Weights of a small transformer language model.
Architecture: LayerNorm before each block, rotary positions, biases, untied embeddings, normalized queries and keys, attention and MLP in parallel.
Each number is 500 + 25 x the weight over its row's rms, rounded and kept within 0 to 999. Layers, rows and columns count from 0. Numbers have three digits each. The size before them is the row's rms in percent of the matrix's.

# up: layer 9 MLP up, 1536x192, rms 0.173, rows 391-459, columns 96-191
# down: layer 9 MLP down (transposed), 1536x192, rms 0.166, rows 391-459, columns 96-191
up391 096:490496488483406461440542481477530481512482500556516455518530486512478535492473504489495514466499506532509494450525468477512491498467495485479486478478466526540519517507480527498471537490490539482517529482477527498524480491513518529500477471495507514467456464518513512439505490509491488489
down391 096:501460472518588503556499492531477532465461454500522483535499519463488488521478514530482482508476510532479513472531537479487471523472498514541506516502515485501519484490548495533529518507528528537495468507496493491525494483459481451488533518492501512492516507513489501498476511477566474505
up392 094:500504484459485480497504491476502488494469516484460487464521511518524509514458486480507515527516500475498487509448538485512499518471491476522547492506520470455537498470487483495475494544526504495472550474563538481540466547505502508493498508479472506476522496539517453489472485507461506493
down392 092:521501534478553494530519489551512493453512504464505506463505507520460508473547471518494507533481538516477541449492511521489491483517496519518487507500506524506453532521552458476494507515485500492527499508510525546547533549553528475490549492514519475461502505495538492480516534492491505517
up393 106:452502500490478489492498494487528503502511553544495565468492524504526474457524465496475516551469476528539479500527496476525502529511483511435538513451495500515461513509497525489475480470497488456524477507463558488490501519520495485501493474502551541510488526534492507495514487546516459500
down393 122:474452492538446507486498521495502513477448474528510508498501476501482490452451501534506521485501490526491510520508491473476504503432512516498484469526463489485499517498488508465534466481482475479526521489511533462521519453466472452502492495453559519488493473482435518546537488481514488520
up394 093:480515495465473455477475489474541517510477511528483504501527494480507473498519539514552525522489489497507472516519533496503501490465536463471491479477490472461513509475493487547522542449456498493487505509503461477552464499518491469504514452505496520523509510513469509499510499515525499483
down394 104:481514487502503530497535541491489512489472488526508507508525514494490524526482484555466526504500514488495466508478521496514466422560494537509532515501469481496501472496519497487520497521462411515529483443495479516496465546497535492456481490533520449465496499512485486531504505559491490522
up395 098:455474503461465479474487484498521479473503504474489478494535515488558500462480522484510463475476481440498479518479531500495493534511489556503508509466520495481506460506492513502498487473572462529517452507503531506509475487503503527483534489478513571497511506483523463495530516500499511558
down395 092:526491524558500477522516518468518521527519468533494492557498512516477535519470464511504524479506547490487517423530506509502510487518499501486494537488483488538495479477499475501473502535478528509500487502484518460510514472481537503517477472495511475507495492519515525522470455470484512470
up396 089:508484506494465509512523526476450543486457468494489453494491513466477491470482493523469500492462503471463534494516536512492474483512443527449519464509502514490469531539502498465547544554493509525555525512516485513522521454502526504478487470501486503491487502544475506477504478496466502529
down396 091:489548525515524510490472492523535436530526539485494550506514498516497532533553522471488489528508490505526480506487466473513524480499511506540494532486514493478473455468530521511470496475514461488465497500489511515475492544501466494511522542473502540527511513484487510494493514507504515473
up397 106:517556463465473520503495532514491432489512474500522487496518467493497475521544547485446489467472516445521489522513456526504512467523482538500511508459523527513497513476458539489479472505520498514550474500508498486550498507507517487506492492435489530503511506484539468521492500494492477501
down397 110:506539464524468528477513494478429511513489545519483469481493442536513530497525501502478481483501472491513451530507484536462531537490491530509495523492493488489478490496484480519530477481471481529518504490510513471520497513540536497533478528501498495465519495501519555491563488517485511496
up398 108:503514497475531523536488556490466517511498497502515491485511459490511483480450458437535556508485504489494530504533500480489444449494492547542501476508481530520494473504534535516487491532490549480469474540458506516493528499504489519506501498476493483480465513486518510488473467539462510495
down398 107:519469516494496514545569483450515493552522533481511510509530499513518480490525537525450482510549483475489465500517480518506510506540500500475476477473536495510501509463490481527482544480491519524492511473543488528528494510530477487502500446511533517511498480523491477469480525471521511489
up399 096:505512507499487461469492505522531514494500520512482515469478491456511475523519496455523451471490481458488481521466501485464474487515518531506523526498465521475481502486474495534506556509486474492513501464459498493534487524490478497507533497496518527523502443478511502510515458472483515525
down399 089:534487492486492535485522531483496483541493500509475446493530527503524517475464509535471521509496507504527510471477504498505526506505519482478504486522530463524521511474525502468530499497475503523524496520523475547520533498553482471474463540545430492449488535554489503499522521544491493482
up400 099:504490472492509472483542535461450481493546518489500501486503510555476502515498433527515478479481503512502509487502566523530497546487506531497481544491524474509464531499518484510476490485502504459502452472495533474520521471568526486539512487478503511503499539496510467483444493475489488470
down400 095:487500481497494492460484527537493522487532512470513504492491517509509471484522459519480486551451542517514479519487500482472488500502474528554481469460493485562502492507510512503518457474519524531484489480465499502483485521487497507534530519510483493444500472500532532506500493472525507550
up401 101:505499482488493463517479511502518507487554462530519500534477516482474474502508534532553468467527477500520527517501539497539484522450516547514518445496462496511473533497509475471475483503523515469539499455527499467489501538515564502519461473483467499488458507476468512518468461507540488499
down401 095:529508492457543542476504446497489456456488560520471489493482505458448518503487508475474557526485517502469453484494476475536446482500532462495521522537471543496513526529461470531504501447520471495492499452492459485546450508499458509495504511521548474488496523546542529523469482488494488471
up402 103:510511447498477467485478530523530526490484484461512512481514508496463484513478550498548506494523548480480514478447514534459488487514505495530498465519478537489536506497483510534455529515548494508493490492508488530482516526474508500474516523527499490479465521444504516482483492511505555509
down402 098:503504527528511501517525457508528452513544485491528519513477519512513533481494466520454497503505502486532515469547501522495524521482500483462497528516490501464503467481536479514522504516414522493497526530464487471476507523502514515489462471490523554494494518524514493517491492515515465467
up403 116:533560501505467484468467476500509518498516498482536532506491514507485479507505534546500489507451504500576477502451521488460506479474484492485490452504503486498506548498498490525526501533484461513494503491513470460484509502493509506500521485478484456538480467488483482482454505491495532469
down403 116:509535505516519477484512511537488531542508523505504500498495531447505453520482468521504524540489492455546503482493518451491486495508496498467508481505483506495482512521493515538559560516541470514488445495507513467481547497516529497464510497525501483454533496471492497491459464466529452510
up404 099:488511523479483508532515498482498509457528446531519523487465495519487490522495487477507484469496508528492445520553514484481499502518506528495499487494480511497442485491486483515479443514552486459516517475538511493470506484472520469525536528464496471471480496452524510512481491524494545527
down404 095:501512486500500484491535467477499521475512503481493528493468498488461461527468449539490529526470496529452500534524544491471510474498532512517472442495504524514491534507509512488515475480508494510522515458510478481491490541495526512456523518502488474461518479488477489438448539492480495496
up405 100:452501496486477480485555505557516514493478491510506512501496525479537537486471514500527502476506504477469506453488512496443478480498516513551499530483526484487523504547499470466472494485528467504492503498470489477510511485520509518482482503456540464533486511459515489531465535519523521515
down405 103:485513524488511480463499464506477511535458496504457507496487491574501465507485524489485498522502554485472498469535452479570466483452513491528471508513504496509478548507519558562536506505442518501515530512448516533518496528488482525533510460508497499508464452450513478501539494468500513500
up406 092:546501509490493520470485487494486493512498486475490521520533509512477490499517478508493497504480500496475499487525472484561519484495483507524511544490497489513510490518454504532491551496503442469505547486511486502512416511494522485536484512477497494465469497454523489496514524496465510480
down406 098:487509500530496481531519495509484507508504521473507492508492490465499495477519553495487517535541494505493496504473541491481497498530541538494482455486467512476486518481560486469567532453506523514512512519501483512497545514532508477475506505547528479498505476527517510527472502490478519473
up407 099:549509476519513445499478492489487508515529525524550505463549507492519502519511535558495480484508539488505490486460511492481522458496535523493496499484502495491507508509497482535530564500565506481462519489495505503476519533477528500487491501493499494452475442507508529514432520520468504502
down407 083:460505471493478503510546543521512474508477482512486518505491512540483487508461470481555465474514462467494509458506477527509510531490482499501490482496490508525450531523454525514532464499471529500537513485500500521533450483501502514470517507522538506508543524494486500462571497507504476496
up408 108:507461486492488497514500474529513480480510550508525496485486512487477503530510465489486551480540505509507517484490527521498517484497492518487503492494520490499497515464523477530477505455467493522533516531491544455473554501491481522480535483493508523489504475499528502516467510488526504567
down408 117:506530452506460488547503499506512554475481480475574539498445477535538488512491536503507517482507531471520521497501522473507484506498486500516504471531499522484476535499534487513482525488519475500542525489500545462535504488544492507552439484498505511480486511498476482468479516482491481474
up409 095:490518494518492494504523483446526490472517459556486509489546526529530494473543575449522537467489532460476529486490505518512474506533529510520502521481500501502507505506518469472547531516516516422492512515474520524482517512519480486489458534522473512497515497520488482495517490563457476510
down409 085:501481496478515480510475527509470537464486510452510476542453472504469510491507449484499473506507459524530485554498474473475521518469460523500492481522488511468514466507518515525493496500469466494489462474514496456524481501472473538488479461523503539471495518463523525511453486429482534453
up410 097:467474468499479485484492472511518543488474495498526480498533527506498493522504483536516473462489455510514544456483469538508499503494457505461489491501559508497439512526513551512485548508508461491512504502499476472490480508504479509479528477492501528486462516528488478501489487531482500486
down410 095:514510537522507521459481507523506464508529488529488501498470483521495452513543543494472528534526517518506475471529508507497491515491541476485502480468519535480496492492482505496519477491524532502463493528493521518494547502539493499503494595481517471492546450500491515463503491447488477503
up411 095:519505485461432506502489496524475519502492513517504503515466508504482503488495506483500482506508518480503445491503487472492446502517507476472532481488460501479479494519544498480547500498521504498504513493488569493548494501502492486512518494515485438493490532486572463501487477504431469492
down411 093:498462492482518456508503471460495511496535490505508532463502484479468470511499488500499481499500514504499525521454515477472512507508484518494424484507523481531524511521469506541487490468537488502452512505533464526476526535497505518502484502471478528465513450541499501501469514482506526468
up412 093:466515515497524441471546499517542507454483489483510544439497517493517536524479486533489451549516465506457473459465527466513536531487501528441507497476482510504466487522463515487473533520514506509498474514493526451477499513499498514484525477487538465468553516516508471540476528494467492470
down412 089:505480528490505490542470508516467535535505473484494485532498487496497501486528504484509546450524518485523504550533491518514506456502488492516497503527510472475499471446523503498529478470496500474484502494552473561517515461497554473523448523511439516507464477467523497470510482492540484519
up413 095:465489481498480497451518501499507485514543534488520505520499512481535489506492460517482518503484496527520511461483461535562507475483510461508489463440523486551481507502495493541538485452512446485507520511501506513492470501477522550522550518536506488446501508470502501491484508520496522467
down413 097:530490497497537523547500499512495490471478462498497475456478483492444498495495504470506480494504476525511495485509535461443472492541483529484497509533462525463484501498510504474462513486467542502535456480489481466504538501523477437437474502506517510547510501522486487526519486480499480510
up414 098:560521477515500523512466514468495519531503479522516479534476496501525526448479521518467510525482496446487499488533469543500513535524522465488478496496546484486551479488474510512552520511503488488472450546500507500471524528485500486499513528495490514441538502528509471536515463555486453475
down414 094:479463502523515490489512469533515495492467522428503518462527503477485460500480521504535497489523480526506520530523506460497508500510470548497536508522475536482479487481507492510512538494509514475553528478493474526508490487491515486520516482527488499531500501481489537464493443416490492503
up415 106:496547486533510505465477492514507514499443545534494525525483566502514487514530500498495500483508465481516491498507495543529527482566517521501489459486459458483528502527475525477478526485508505467477496511494495466477496469519540500507520503540489471521526488467507474507532470508526475479
down415 106:468526517506532536520481456464507528530482514503544491525494458494521499507462531516537491525460534545549518515472524488513488492484491491482519532492472526496477572484461502513502513457441481485513538465493470492510463496472493543504519527454518487559495505502505466525513518495507479458
up416 103:527465520481529433485485504496487499475539482492474484484487501575553503565456525494522488495526520485499486483476488455495488456484513489506487519513494484438487452508477554495508496531508521504514506486513481494511473542523473473472505491473534500526479460515502500554531495484520487519
down416 099:496496532463479495490515526538506504443506481495487480499478523514486486481486549489544461527477490512521517497493481449507525512545525477479517520469539524505501509499501513509487501480488529509470487495540511482529517496527492469461540543507503494506519498579508516535475465511515475515
up417 107:531492484507490491494484482497538495510508500500455511551505465522512477473513514511505519508525522503518510511476559483498508481504522545502472467504529549507527499511524510510485461532493444536474506521528523462485507515450473484492506519509474497445502475492509470485534488521489519528
down417 115:482480534517466532487531513510514544469499490515492502468501499513492498515496548522516483516485441489510511458522491485552506479492530580516462501510490521491507507491509512524540494504444469472533536480515466509526538505512521513499520447510525477504541508476540527522501509488466491487
up418 096:482502517532479498537523515524499509485522520483511501465491496519518451470515495504483470516497517502496525466516463513524502477519518510476484486503448514531504529520541527487547482495520483480581456509501505502568461546500468480513508444557532504492494507508463517477484466564493499477
down418 093:507508503482492473466503485497467517501480525509478514514503518497481513524481524502498509506490463479480481522459517497481512526519508486490535528475536463468517469483423489497454521456483511526430514478468498524433572474499508513508500533464531502522500456480503467477507510461522488490
up419 100:523484462496470515510539516502502478480529547502535489507472507510496477535509495478471482419494504531496507506477489488502456510511493512514484484443499505496520467489503553536509488510443518535473528548522502463514524514531484525531482510518485486483504456496520481510461560493504475533
down419 109:494492483473507476461505494484472485503497504526504513469492521530486470472489505522436505538524509500488553524522518481562512547500514504478523475460512548467495533514459492522488502469501468519503489515570505515484487483458530519461513524512580484485508544491463481491520489533492523456
up420 085:548522492517488532501511518527465523473465475468493491513458501467470530515498486506481481507509513468488524503478475537497481517507538499491507459470517496535531507497506574527467474521518469472463533517510478515556496491526495485535460480508466475440457500487512519517512510488460509543
down420 091:466477513493512478486501472501527508510509500499489485484528478547528471447559517494525501508513485525517487502525536458491510485501441462516511547529501516468498488529481437475535529489498506546511505455509557493449511495468524498492560523480530497560515510506496489500493466527537494470
up421 095:462513511539497476500493489487499517513528533517518519477528520495496483482500450524457510539521564516492518526491515488510470532468512469472469486543481486491493491503469487435530470465498531506464526483511477511503536507522539513480494482465508494506521452478486499489459499540519503525
down421 095:496497497502445523497459523492509472497480494504497449503478546486475519481507525533520529459470449510497462498498512520490476469521494535525491458482513479489491513491501509540462503524508506548495462483497546525550474498473446507510457525520484456503481518527524525488506504527504450473
up422 109:532502490496522457519479487452579524512520440527504486515516514501546522500506510527477472497414521481496484532501476501535462513520501521425470533514480526479530501513496517505474503498531491523518514511455493485526486500486514518563501513486465511528495508472483486521484484481449485509
down422 115:526500473457529519491483498525545492532513480516474528558541498521504492496507476528521486514474497537484501501527458526503499466528529460492484523491469507497515564537489502529500509512494499500480454506508494510539534528475474530487511514515501482503518492472470502466504477421531469479
up423 099:491435481510515470506466518507527521510537502482483511511498466508451524509522503477528507453483505499503538508446477473511472502499496484512503489447510504495521539546573488527486511546529487502518500511484494458538516501481477486483518482527441503484526526474472488465530497506466507457
down423 098:506486495542517490506484503513484467475490545563522528463512531493488484515487487510500535523531520498489490543492503516509528472520513516472474490490559488499503505502484534496545508511458543543548499496513491493482505472494513512537492480478466507478525463454488522510495472495511516476
up424 105:480474550460467495525509511496520499506536462533450477484470490481512465537499489525506447488510527480451508469488481481487477463506508461520534481516476505519528499492507518502529527473468526487463540526482477490526488515539463542460511524497477503514539507488528506499525494520503499512
down424 101:502459480518501538496500520485535530476492492480503524532502469479511465469478529519539523472496459507570498534477501537485512525511471492480474476484506496528570479478474509508465483511517478486527543463492539491499465461491530506507495474506534506515473470483492510520475514521467583476
up425 091:494473535543520463460496473514475516497490516514519506466526485462530499469486503499525507517501529455465513526496535467554513502512514459503463497486472486504474501465540493486539457535468489489510523526512544461510491475516473485531483465493487513489484468503557519528507496500547511492
down425 092:496532480478478521557486522510520534492511483505503480536511502522492502505533507541510457478475506534516551505497507519456525507489486528484521505521498490503510508529476497509460515501524504504529478493530463508473549523491497501431512529542508484524520484512477491519502458555465485482
up426 104:474459521457496469557536497496496518488464510470472500484481518500494524494508500498493489490496473576516476474489481524478479507518495476505494478447514509512474514524489481467485526504463521488458479513519472510550493504506497512497503511494542477505486512538489466549518495516495525508
down426 096:477495518518478502465509511514537497512474488528494510527486544468530492464524504473450521490503497527457534496511583496500508486503515517521502529521505527495526537492483541516466493482530456492558504457488531496475513463474538495493470486503470500510499473465484528456475529483494507503
up427 096:490487514491500515531517498510506514497499490498501497523502525527516494473488510544536485488547517482471496511498541544516518521498515517539498479489411539504530508474514491515490541477514495503490531488487478512500464466511497509506531548500446539482495506522528483498475471485473519518
down427 097:501491494543509488481482493501498490466503497469489469439560528486506508517478457508497517512506478495513523505476457473490503517475489522478570521495534488489502473534487494471554464498501490511483493495515500475507505492509497506495468501496535490531521474501528474513567527485534518472
up428 089:463496491480485501559518542444513516466497495487521510477507516528485472472468528491495497475482523487503473470493519489541529519512486488474480526485529529513497563513485504543545467501528512478517492474535501484479516508549503496501510474488486498505528514506520459528463481464497510496
down428 089:523494488493521486457494478569487503490529479525501494517499504490487495520491476501482486536502522498505510498471466509460508498462517521501528471501466495503502436506538505466476540481473476531485524530480491473478501474477494530512510521512539495486528463529504512479544493519504477504
up429 097:526570454513511554511506547504501481483503526544491497504493525498483502461491507488482484511516466447499512473520500535523498491492518498482504459470509530495535498503488496454494469523466529481518512516509471518502530533514450500494500490473473501454543472458506487519475520528489514505
down429 091:458484509497520544474509487541499509512472493485488497531552446477499506507512488513491508534497550543493528530489473482525453491501477470487493520479500509524501552466512497477535486494474481463530494539513520448478457460453482474462516504505524467489496514449481486495535482456517480537
up430 101:466494497502478454466498543468464538495465514477517495498456507477493509496521483504482473487499484454527489523478489492537513487499511472492505494478457541520520521505503528554470550548479470506521522501478483495487486487476497481472513502523520519529486428533447536469512488484492530512
down430 097:510489510486490519515542491508508460482466531497483466507513516520513498532502541463518522478485515530506473514495523525499464508528495507519485521504508469521515484546483486496531468478528500468476517528505526535512498517470491489452516494464488507519484532508536460528514506498546468492
up431 102:502540533504462488502495528484524504448530526495558561442504510551513538516477518492523525501490486446511503505454486493501533484513506500499526548507510469504520512520499527530509463503466502498470494498524495516496499460477531439546495525495460534472491479488507540525491501508488548476
down431 097:509461513549534473495504550476495488517480488503450500485508503472504485483523519498467523463488509517501510495510524483502453531504497548519487452525441531541493523498548490499501544546554498512542454522481501507485520512529487529465506466535514513490476524501515472443517503509519463531
up432 101:481474484516503503486494498556520483529556521482496520515496504467498512538473476527513458500515508517513512532499565518510515504516487470504530488514505504538512475473478515467540519495546561471483498511521488478503517463466498515553516504461492481486519486468554491481478467553515512499
down432 111:489503519468491442517469549466517480490528469497524453545513471519540494496507500484500506476503489482528500490496498522488485476507518504527507528489439533486479545505469489484476523481504495480516495460463501490517448508481496491544474517513504518505463521510478485478504497528514505495
up433 097:494486526475477487469449497505484510553542514516464458512558528489495502477492489503485527505503538507498463538503475528494465502502529538522543482504440537464472493466544493526550480466449532498465524515497539530493499497549505523487512509496465530475478496530532509495496478514540503531
down433 096:507525528462472465527509536467524469539474465450538525487530507458539566516525555524504522462537502510487515490509511473521542472513525493486474494509526492448459536530507521504506514471521517527507462494530498466474514537499494481507477493519495519550518490495467527491521475521487519513
up434 101:470481497502504493481509494461482447497500525472479519477514555492482476519540498452523483516497547542497494505511539500527471495504482501533499505523496522540527478548496478508527462470510514499470488465514533532518527547468532450530548503508491435455488515482468485527526522503485488479
down434 104:529446457469521410488477509487507507485510488510505473525501511492495496516491474510481511534467455477492472481518450485508491455484506472526483512502524464489506535483499500515497526505519514496524495518540528527472531512520496519495505454502491514490483483437514481520488527497545514487
up435 107:520504499459479487508482489528547480488478524506486483485514530498512497541505494520524507505510478529517512516494538528476466499510521499525521496528513496493500464489499466502496487502513487453518474480497489475515440453507493526497494504505457470516442485503523455531496510525556541492
down435 113:487477493499499472481490536531472530492527469489466503478514504505515497546466518530455474525474527484486494479484485504491505502466504515494500498458497494501491469520504447510532508515484505453480494512549530535499521491546478472457488506465513524490492460499500523477456518468492493539
up436 090:475514514456478446510460510545515489525517514497458507486476498494469529455502526509504435465529468499508534510503489478491428506493458466439532461498484497487546477526465510481504521497519486497513522439550472500498506523470519523492504491523466498528490498498489492514515483541479494487
down436 097:526533486497480526510534488509488481465511471463529503522508490514464497535471484498451530523446475488508463502524496522497553511498556482547487534479504507518450472490494533530540514505489542514486484522481494486524463506506508503485504515518516499503503472481564460484511496501515477538
up437 095:431488483508509462475538509494472534468489472524506488545476500466548531497522516482546456509500512504514482531483486491503485505476479529518538493530510486489517512479507507541491468491504497537512484447483487523572523529493528479493536463480477466506497486447510445527479487546482519447
down437 106:496488541488528536544488493514481484508524547464546500489462470527489468507508447529564488526536478480515499477496482504549493524467467501499500495496493479534499481519524485565501515520516483482488511536478473493491513498515537507491515541503487504477497491520532489486524524523480482527
up438 107:488509516502453534526474523482569530503475495524501497536486510490521517498486498485491533524507516531552517488503495450513468518489483517520501512496463526473480535506536461497500493458483480471475459527468538491505520522500522503512512500484518510517508496499497520480499511494488475502
down438 102:512497487471510480489430461499486482469494479511531505541506503513508525531529491486523448494509529489486500497485543467533456515528472493460532420507450520512511495490476479550488461534511495503513471492484506495462480496475518502513528512516489507479483457522511528507501496516533494548
up439 104:463507490507499520500414499493452488490530494457465484460484486531515468498485471480504513523507493516507521452498493517519516495487495500454464499494503534503551506502458541545475493533445497503511455508474493468461559533522490483465498534496547475492501515510523468539508523488456509490
down439 103:514504459516508529499557496519535480506500487500528483486546514427501474512489510498485479500517496476534515474470496461471534493519547516512502512500509519488516530530484521486461474508525458502531496491517454483499473542490466527481489504582503500503541472494471498509509501459512441521
up440 098:469487539494510497501497490500474489523518534528488485507502501531515519499500508501533469559498519480503511503517480539539463493512502506460463524490495485491514525480503515509523516480490517529493470516469527538518508469530508500470520504536493495481493487557512506520430487501483502552
down440 090:492507503498509496486529490531497479512493492444494467498497492480448470498468493497498519475510486531468499481477479470477500516514495515480499520536467531506490452507477481498555524494525522499503513453499446437501494525505475495453469504492488491515523492432473495495508473470516492484
up441 098:496501487519511495524505497506523529467535490504495470520527511464530551487504486510495485465539452517517465536508514492495536492501478508494524545475488515495566482514493511513452495518496490500499450505485496505557540506505491506523541498519461467521451478504523480507505512442510504479
down441 094:489458501515437540502494490518454484450451516497467431499477507470522479486447532477512506476477491500489480453491531487494497495476498517494530509497488481472473466536520507504521522443495486519505539503542542482463465523479505511511495522509481469486507528497473493510489509516513529537
up442 089:473463531472496502529465565491486513541497544453492503469476510465459514465512484529545514510518501523473523504507549473468492517526509508505489490535504558487489563468535506496550498459544473514490522511492493474513471486518548477491534506516472490490521516487464488531451491482502509467
down442 088:502533475498486496492534461487478501429476462518501504509488489500514485530495473477498506532468498483523483486501461520527524504485477500489536461486522449488502494523458474518473451492440508479523491519532469543493506520464477520483481491532511536513500477518546508466527485493512491523
up443 091:439487505482488521479515531515533461498514521523504518471507476527506497556502536463524457511531459502508427558466544494501527440508516508476456466462499522521515513502504458508478461484493505485494487506483535515519509507494482490512453503475520523519496490482523524508474520483526548470
down443 084:560499494506498481515483469510466523511489486518472505511519485480505506431486509536481534476493520492462569422539478493464498542539474486517525525529466493488511515505491539495517533548485492495527503502471473471498465473492523494499508499518481464454507532476453448499490486522467477511
up444 101:549453524476514526435544488480499491518514519509483478507507520470482497473465509488522490487482504505514507542500513516497488466520517527501500495471488521537531520508496481502493532479505501483512527486486485523529447497535515507524529540519498482485563564518514496515502498523496490467
down444 101:449487457526464449534474475469469524472463444493514516521483488511510531477504486531478487565509547492490488469498487477519524500523511483485492519497477465463503471493521505507506483498503521504492483490483513458483502493519494485493503484508484536545492442466506491519443478460498544506
up445 109:479484502540513486510507536544494497491511538496482492528492511467505531527512534509494491497474498564471520551508494523500466520512521472530505486485488464492547494496477529497532503481490528495498510510505493459528496512535501480498493488563493476533478489474505525487452492513484485555
down445 115:433542483501487460491504478546505567509487504487467482482509480509517540493475519473497481498507509505494514503518521477497518498499518562470485517516536513514472499529476514502521488523490507503533541476482500483493506520506474475512481462492512494499470498596479499468499466507503491514
up446 098:481505463501445533517515487510492479478502464527502505515502540512508493479465496536488503503482451481496521526538531453484531515442516507520516469489455505468538500468533470460508494503512473493503497497479468497521515526509462508490512485491517487473533496466535525550511504526485497491
down446 100:463500479512484488481504499523500474522496495466522488469542541491505493508460492532498492516492499474483506504475516481527480502477453486504449508516504502482468518474496533513482436506515496531530513509525480494513526493479480497471496497522505485533514479512461532562478497484506476537
up447 101:500498498515486532538520546484502470509509495495471503493482503450503528510458524508478542501509536533472517500541478494520472509520463521455497463523499493510472512502497492527467488534491502565510506498521502540509494519518496544505473509495514478500517476462510512490502466516473523463
down447 100:513497505490532522526531484489465512520498542518484487512532509503499511532472518491495487509500512478514507501471521498511478497549506483461542519488504527537523525572475476539488494542483525509493510514517482505503469528473462520488514484529519488497490493494498482488542499532499478512
up448 103:540487490444529490523533508490499466478536483531511449518468526535513498461460532463501500545491508467512514489480491513538517523538480487446490469486499475452518504485522470518487463470499519522482516515477522515477479529525522507494473504477504488539459472469517474494465521537461466482
down448 105:502481490504510500458483520492513482558523513523491499523484496501531503492537458491541494515501509509523523494523503538554488505523499506475529457468467501486500485513511496477451500505511519490510528564477505520480478487553531474483532441488485514510520478532538503431484500539527478473
up449 089:492500515520457520457492535524512502469511495486515516538508497464476516504469477505523513515476523481494511460516498479464447505488484502494510487502461522558512472536489503509490480503533531454521469521508520540546471541510431526492521499552469519515515500534492466479496479499510507496
down449 085:500474512486504487519496521498476494563534516513488485502484508535527500514508551514501524497540502517513512517485532534518542503509524507506507506518519491424520523457520510507529501495488476543483506478494485459472536470510567494508460489463516465481473482478509530540502503501478507499
up450 093:505514512489506505528491528467524505493515495494488481515467530518503509519499506502511542471516478459537476509489480470460482467499443507477488506457496476529491535506506478492494530466497458490503499526494502432518532476478491501525558530502514503545496471515449511522475472462500550517
down450 095:509525498506476496468529501515464521492482494476505496482518507503498481483493512472488521507526553544480473506494498531525507527520534497533475499541511500496519477516476565502488510529499483508503517481530485563445483523535539499515480477511490503486500521524566486476498516515492519473
up451 095:522475498519549495495439534507494509519507475469517499496529483513499470470515506517503493470520514494523481489521526488498543504508474550492489485481498492520486498497487460492494523538532452475561494470508492506475507479529514518520477541477520463496499441533495473491500518501474523519
down451 089:487488477507466512497545490486478511506504506526543471495472499483548541534491511493487492502519529478482484513480472486487517509522506467487478524498496498457534499527529549528496495504477515485455499498521525513528476556499485487492486527529453542476519540481518483532481503484511497482
up452 101:466544488531529521534465488493480499510514462510523511481449501505499534491519503500467557527494504472535541479545533520546520522492551519508508485470498514525484498500501491499481481494494483493482529476485554503487507513497491506538494507481522508552513575505504463552470507475490523480
down452 102:533510488517464543489498447473505469511496495472505504503500500521440475492489518513493499511518511482509520540471496514495508538524510477493514499553543481548531517479426459522471519484546429502505464503512491489526486534486489480465498436483500492536542515504509522489482457545521487496
up453 107:467492510442516507497422497485471487456478528517462515548487526532510493509479505506527524523518515455455481491489497484534485517481568526460509532480508501487488523572521511482493472481503468501490456508478525522504477481470515531520496450491476491486501488525482514466523516480564480539
down453 113:512446474465506532489514528518498477561478491508429488496492503451512467494512488538502511492473456486490502507485466527507544527490494477481482522507510505472537495505459544480517477523506523443495497515526499486503470500480482530492546529528464529463495505454467475476477517536546491497
up454 112:491515512495531492554517518467468544467500470482426514482473511569518538530478543463547477501494513491504535526523485514458487481471492473523518487477495522494489503492513464486467522511486494523479519471481540514504521503520494470511504530529491515548496474507508521527456495471508507479
down454 117:473496490544507535551516439515478474471503538494460499486507500497476468481460521491495488493517506466512511479478516471463489452530501488523521481504477504472536494487511474488483486475511562511500527510523521499494457522507474484507524503494481511498460491502433478510445537520507478519
up455 107:462460480523493488513482517485488515507497524454496460464492483491496493478522486445540491523514540547515494491459523507488529491510500491543512532494485473486540507500481484493496515500471509508490483534503491495485510500499520514502501484504539483475444501515491534552471484485498548567
down455 120:460503494506527482537511489496443490515461500491501502515510516488462508468469494512475504474493528496484464499499471524486495492487505521506474535466543512542463463507493502462488506508497489553473520487463505501508508517532492491520518473482484499518521508421563528517477472482500510488
up456 097:518484509480468470495511520524530524503501467496503496477487518485468511490475476463482544519533479518475472465485507463527527505505482495447466498455536454500509498522483494451576506509529448478505521483474513519529488532514498526487429534512511460541484508513473507502471474493529530479
down456 096:500493540483491479494506512452511474526525542499493486507505502504495501531498533529497467517487512498514511517471494546491522516502503506540486496545479557476507466504460470491471481515482491511476472503449513478526473453484546490515543466486511566506487517501499472518550527475507483466
up457 096:477517495539521549502484503496535504513520472539553504543497503509520538481503499546514508554543508563515487510490473509516487558487459481486473466505527462490499539504460480531473538482488463460511424491505550552523488496470509494494523486532473478477492482488499526523494485522507482493
down457 096:497502448497514477538513500517507486539514455462454519450498516526506503474493527538515480472555471456524516478525516480502481474486514502495474508554495525545466510495479459497516445479536474459474518520484472531533493495479521506444494475504525482503451495492490450481479527507496482500
up458 109:509438487485523466511502528479506506465528501480517472472470482501522499467503499470498504468469426457542545492510485489482492513466501476518472553507524487493529474519480450522475505525441530502513473504492435535515510491517498535503497453535490455559509520525527482535494500531491527497
down458 106:508487508478489498507498461485448486502498456533484488427489504522515471510497520495500533528501480495489504481485527538536520519493522486487505503477522479506502494460514528478426430521491511480457465494503524499537500476488469514512486488484519486463482519462467470490531518494527571476
up459 102:524496482468509494500484515481508488487545527511505479498492514515533458491465515504548474514515543517532481475456509545537456472460481498466481453475519512490487502527536523492520490529507496510541462459506464470547524523502477501515525506529476497470462467516490539517533519488475549527
down459 106:514511518508517481506527480456498515515487498482498543503536546463510470512530493551470493495559480492464475520435495540460467529536488507475501483517529518537511464505523431519523490517531515497509511509477468509509490492485512508521512515497493504522489494474513502500487427461506461477